{
  "positions": "learned",
  "tie_embeddings": true,
  "init_std_down": 0.00527,
  "decay_fraction": 1.0
}
Each number is 50 + 10 x the weight over its row's rms, rounded and kept within 0 to 99. Layers, rows and columns count from 0. The size before them is the row's rms in percent of the matrix's.

# layer 5 attention query, 64x64, rms 0.118, rows 0-10, columns 0-63
088:60 50 51 51 55 45 44 38 50 66 43 67 46 49 39 55 60 43 53 60 58 52 47 63 72 60 48 57 45 35 50 36 67 49 39 61 45 40 41 45 63 63 48 52 46 31 46 29 52 59 47 46 70 45 44 38 33 50 54 40 62 34 62 56
093:25 50 41 64 43 49 24 58 58 39 48 42 50 62 53 42 39 38 66 67 46 49 50 61 48 55 50 49 66 65 33 48 26 49 46 45 65 57 55 66 49 53 56 44 62 64 55 43 45 40 63 58 41 34 49 52 49 49 43 44 53 58 48 52
096:52 32 48 69 54 58 50 53 59 52 38 42 39 50 71 61 44 46 40 55 47 45 42 42 57 64 37 50 47 39 62 38 46 59 68 28 49 49 45 61 44 57 65 54 47 36 60 57 30 68 52 60 38 54 57 40 48 35 52 63 60 42 51 49
094:73 45 65 58 49 52 43 53 41 37 61 44 41 45 52 49 59 64 35 26 52 45 46 35 63 41 59 49 58 49 50 40 45 79 51 52 58 63 42 42 43 65 45 54 45 50 43 51 72 44 67 55 47 43 44 43 50 39 44 33 54 52 44 47
097:50 63 37 50 45 42 58 32 41 52 58 59 54 63 45 53 62 33 49 57 40 57 44 43 56 59 61 50 37 39 69 56 52 59 51 45 41 40 41 55 31 49 35 41 48 40 62 83 51 54 41 50 40 49 71 46 56 41 61 40 56 53 53 54
090:56 55 43 45 53 57 59 16 64 58 63 56 47 69 33 53 56 43 46 48 46 62 49 43 51 35 44 56 44 46 58 59 38 41 33 58 52 48 57 50 57 44 47 52 54 27 38 60 60 49 50 42 51 58 51 50 47 40 60 72 53 25 51 47
085:49 64 38 55 60 51 47 56 58 27 55 36 49 47 40 41 61 56 60 48 44 56 46 73 25 49 44 58 58 61 39 41 66 37 47 60 42 57 50 62 54 48 46 43 46 40 63 55 73 41 50 53 36 48 33 50 61 48 53 40 44 66 41 47
098:67 60 39 58 69 33 65 41 54 51 45 49 58 62 56 61 53 41 35 22 43 53 49 48 49 54 50 37 53 43 63 55 56 48 52 42 50 52 62 63 48 62 34 57 49 48 47 45 39 56 46 46 61 37 49 46 38 35 49 57 49 29 70 35
090:54 45 52 57 55 43 48 39 41 30 54 61 65 67 47 52 57 53 34 43 59 46 43 42 76 45 57 29 32 36 58 43 57 38 52 51 59 52 53 39 55 38 36 48 61 35 57 60 55 50 47 27 60 58 50 54 48 52 46 58 56 42 56 69
088:54 75 48 54 57 55 49 50 41 62 48 72 46 57 57 50 39 34 45 44 44 38 61 55 48 37 50 42 53 49 61 27 41 72 59 46 33 50 29 58 35 49 39 45 52 49 57 56 47 46 37 49 61 40 33 57 61 49 54 67 43 51 52 52
081:66 58 42 37 63 44 54 45 54 45 48 47 49 56 53 53 57 50 52 52 41 30 38 28 46 53 49 52 49 59 49 43 70 53 56 47 59 19 53 49 42 44 64 67 56 60 68 59 38 43 49 65 52 52 46 47 55 29 47 41 58 60 66 44
# layer 5 attention key, 64x64, rms 0.111, rows 0-10, columns 0-63
090:43 75 52 62 58 50 31 52 48 67 45 58 51 54 49 31 48 50 66 63 47 39 36 61 50 61 34 57 50 39 45 65 54 51 41 69 38 47 56 58 61 58 53 51 53 44 33 36 35 53 48 45 55 56 42 52 43 49 61 28 42 56 61 53
094:43 48 43 58 34 65 51 63 54 32 51 60 41 51 58 56 52 56 36 32 60 45 58 53 38 26 46 63 64 74 42 42 34 49 59 44 60 37 59 53 44 56 63 45 59 64 35 50 40 47 57 61 45 45 58 47 59 48 36 45 47 39 47 40
089:42 42 52 59 44 53 39 61 43 43 46 53 59 40 59 67 42 56 50 54 24 54 58 50 33 58 66 57 44 26 45 48 38 57 68 34 38 45 54 57 52 47 55 44 53 64 67 59 42 53 55 50 45 36 64 42 62 36 55 33 43 51 61 50
090:67 57 43 48 43 51 63 42 31 46 45 30 47 43 50 54 51 53 42 62 34 40 38 53 56 46 40 46 47 37 72 45 52 60 61 59 59 55 37 45 55 52 55 59 60 47 54 69 54 49 58 64 46 68 74 32 43 45 57 50 52 38 34 47
098:40 52 63 43 59 63 38 41 44 57 50 62 57 50 40 55 41 42 76 56 37 49 56 62 50 55 59 58 58 64 44 61 53 57 33 50 49 66 45 47 40 45 52 43 49 24 62 55 69 44 56 39 38 47 65 30 47 46 48 57 56 61 55 37
091:48 53 53 66 43 57 59 29 63 66 47 33 55 56 44 51 46 41 51 41 64 61 39 51 62 51 42 54 42 40 32 63 35 44 28 57 57 60 53 54 44 59 48 66 42 38 45 40 66 64 49 40 32 59 58 48 48 48 63 50 55 55 58 37
090:55 61 45 40 56 41 64 38 48 33 60 42 58 52 39 33 49 40 38 44 51 47 38 51 38 44 52 46 55 75 44 41 57 45 39 72 36 45 69 51 36 47 42 41 53 59 53 73 67 56 54 51 43 43 45 54 69 63 46 60 56 51 48 49
096:57 52 58 69 60 36 49 44 57 72 42 47 58 38 47 61 48 28 59 38 51 59 46 51 29 68 48 62 55 50 49 51 60 48 54 48 50 37 51 69 69 51 45 40 45 43 51 42 54 31 56 33 52 48 67 43 43 44 62 50 35 45 58 42
084:44 49 44 54 41 49 45 44 36 48 54 70 66 42 50 51 46 46 49 58 54 33 60 43 64 41 61 46 33 45 38 72 51 35 39 53 59 49 38 49 50 56 31 35 70 36 62 63 47 38 40 41 61 51 67 49 57 53 66 60 58 49 53 55
091:60 54 53 55 56 50 43 39 50 44 48 73 33 38 52 53 49 62 67 49 46 55 43 64 47 44 47 64 24 53 52 58 61 59 43 44 70 31 65 49 40 27 66 56 46 43 53 36 59 49 45 41 47 38 63 52 48 41 49 51 40 46 44 56
080:53 54 59 37 72 62 52 65 51 51 50 43 56 46 54 40 46 29 42 51 44 50 37 37 33 61 58 62 61 53 53 35 61 46 48 54 39 46 47 59 52 58 62 70 52 42 60 63 56 43 53 40 45 37 56 47 49 32 39 47 74 33 64 49